Weights of a small GPT-style language model, trained from scratch on English Wikipedia.
Size: width 640, 10 heads of 64 (1 for keys and values).
Each number is 128 + 24 x the weight over its row's rms, rounded and kept within 0 to 255. Layers, rows and columns count from 0. Numbers have three digits each. The size before them is the row's rms in percent of the matrix's.

# layer 10 MLP down (transposed), 2560x640, rms 0.0446, rows 1409-1450, columns 320-351
099:149092138169134164110119126158135100126146157139108130170100170125165124090132132114158121116155
104:127161120135091114175167127110132137095117124164109126126095158103085127147092102103134127124164
093:099156138115132105098136153167143122132106159121135110124137109157128122115174135125137135123100
099:138104148143091132163136133132153154100091103141183150138126140130103083101126101155165119117125
097:118133138145142133104126105130104120114124147161138135087074111098113144115122154108099100098112
095:095119183101138160117097113144119125136113120151119081121111111130088091110147159102070054148119
097:143122123085123139083139141147164093135172132085082114104113126107080133089149134102128152146162
102:139141117160136142168108156123126079105112097142082141168119155133157146122147177132109130148132
103:121111090106137159129149081128123165059110129113134085153137134151149165088121128144128150112115
093:088151123147079111071129126147120122100121131120161133111101128098098100130101155093124132176164
097:114133122101092135129115144152135099106129127153124139090128126122106112084114092134155125141141
101:138130144111164086127127072135144131126120143093075132133147134085123083102112147096118102173168
096:157107107145097114153144137146121125142163144137138168136099131125134130142101140110079140148095
101:144131106111135150066135108158143136085093147129100120095129141142141114119094116096127122136151
101:143130129149147116130166142148105174165136163102130135080159132137141151095117122149118188118114
122:155117150065145098102102106129129160106107124121119116169126115146130120139157113133125156138135
088:122130131124094141115130123116116128147112169132145136134134127118111140103128134081116135083114
111:159122099184119179128116166158132122113123083093126096103139082113137088114113123128137146078151
102:126135166155156164120127120113140129138189143104137102154102125093155100120171141111138092147122
078:079174103105143136149160192108114123145118115168150112142148132126140165144151124135117108117154
100:129149112079155125137138106080095093165141123106144105148114101190129098127094076107110075129138
094:119158116161160104094145097154122092120144103137129133107140125127110122133146143147129156138128
092:081109099086109125120140129089119093158168113115125121166143096136134133154117100160131154126098
100:112188162116133103131166082122142146124118108114123138154109128080142112132121111064122142128095
106:122118158113158136107110122084157119100192156111133125165142143168076122161169140159105138132128
097:157141143103091143087127125094097122145135135129158115128133156133148142083122136135125135106150
094:123122103123121130159144137145143129124145122082130168100164074126126114154146136117088135130108
100:137186155123105126164069114127111135156084157106114135124151117175118143105154137110138130132121
096:117149131123101108089102134126133138139116111126152157121117116109107130160132124127111110130094
108:112104139186157185134133123117076143127157128110137104124202163107107130141159092152130154109109
126:119133094098104088102146069096105164174117089123115169103120113146137128177165081090110112126130
101:103147082105157151124149144149126146119115095162094145147147161122117129130122094151146084131162
105:119083164126172107150170134090103084150129125150106145114137111105153158137152120153141118154152
107:207105109167120117148166128160130089115131103146112128157136110158102077127120131146139101076148
096:121081103132132129109158148152108138127146148181109090155108150138150081103065138104110097128118
101:122164136128125142108118116096148148146144137138132153153114074149125124121124086149131162123121
095:146139153130128072137111124118129117099113134105163126156063145112151161114141129136119182092134
103:147097188123118145074149137175141123114112129142141113130109137145173134140112088115133151145107
097:120128135153146118133126117116117115139136150127104084061145110163116117147180130096164132180137
078:133124135131108150131127140134145130139147168104106140132119154162190114141123129131153118091113
093:160145130123167143102124118120125119152112107145141163141082103104084129111155090138158126121201
102:190130162125125154153165128135108136116095084186110143120110151164106147171125204116125111131150
# layer 10 MLP up, 2560x640, rms 0.163, rows 1410-1450, columns 320-351
100:109182110181156137109116138152188130154126095146100176107076124101138133182116128106142105124147
096:136142135149129102170156157140167148133176109150124138116140113118115115123098113080170110132109
106:123099164119123137082111124107125114143143124143128134148111135078133134129136105093143103081124
096:109120091142123126137105183100120122088124132113119078124121120162104098140121110116126124118125
096:111144159128137109104142116109088131083137139161132144157133135161110141131104098127131094136132
103:160154108118094110117148095134142147111152154124113101139102113165140137146130116123177174134125
102:134171124145122074148073137139142084125122159116125090113109112151128143089125105154123092130116
102:097152108120122181121142128082160105139123118154091108101123083123154104136106121141143103151096
097:124150122150146101147106172151112135141085143090140117147152133109104110159119163181097127120114
094:138129097154128130127148074120200109162134085197169098105190109166096137139135130127150159092136
100:145164178113119116139150147149121129137125119157137076122111137127087146187136134096110157143147
099:091134153134139141140129098144135171134161127079147138122168137165105168147103148139125137153109
102:147102099118162112119130157128137135116112132136053134159156094121139127117094132154112089130119
100:125100128159126113138148144108156145106122118121113108145132109124101086137148072126095099107112
107:073096126147122132147130105105141118096124136152114135169090147161079148173155143092117140165114
095:146189157148143106125143107087125160130130089107066139115169156101117147095092143147108106090133
107:110129092135122150119107155141128101118141157101138114140124121122120094151110123150161083105085
099:168130117132168123130112139131132112106173114134138130165157155137161139138131137132145168130097
089:088117114168139149084118103158157112111091156097124099105125141187152102094093127114132141109165
099:129151164133117161122175120164115139108118148133137121178132144126140135126099107087087203159140
096:183150092110113091143110140165160113129126125138118150113127143143156129164136103134153182147134
103:112130085172132112076136122119097102130140145077121136155119161115164143137169147169121152120106
101:140146163127130148144105157102131120087121142153133118124130063118106169109136131117122126156137
102:141162128114158117127095131074145129145136145065112067147136130143150111169070099122122101110107
103:075142098157153122121122131151110118097102151131118159123111090141174120111141129131142135153102
095:113162117161153133159108132152157158132131148103143129129124135178138109123106127110123144104135
100:126147164128139158110074141107143120133094155085135128178114096130157135112119141133165112130128
096:107120144152162106107147126121111158134124117158124130137119092101146171082142135123095135112132
106:104135160111086154104134125146143122145141153176106099119086134085171132135139105120141112084113
112:128128118142117138120154170156108180162118124127081103132132177088121170112129093142164111122152
101:166150104161168120171158167163177120109117112149148092160119161114108163127098134163133128124134
101:161125116117134108078126135115108121138107117132095137134112135112140158164167102101121136109111
102:132136082131089136093126156132091113118131134105126124109161131125106160137108128174145133110141
098:121133083119083137145111113106123145107162108107095141145117133133135141168136115141081101119121
102:102153115118158141135143104145137157153120114131133112109109165111149118117123111104149125091182
095:106211119156106125126082162097119125171124112114163117116130082142135104100132154128127084108146
103:115102132128165187163090121150113116079127124148123135114102113107127128120143082158148163174109
084:119110116160108158100130123120142167155135140106121096131111135100136149140149122102137145154146
090:132098154165104118147115135189143146119153124128133155144105135160132110145123128082112156128086
097:110154161107121150113122100137129153180107136158121117132074124163098169111075150119156126111116
098:112144123108127110117118123103144157155147162131141157156130109115087102136120169148084151127093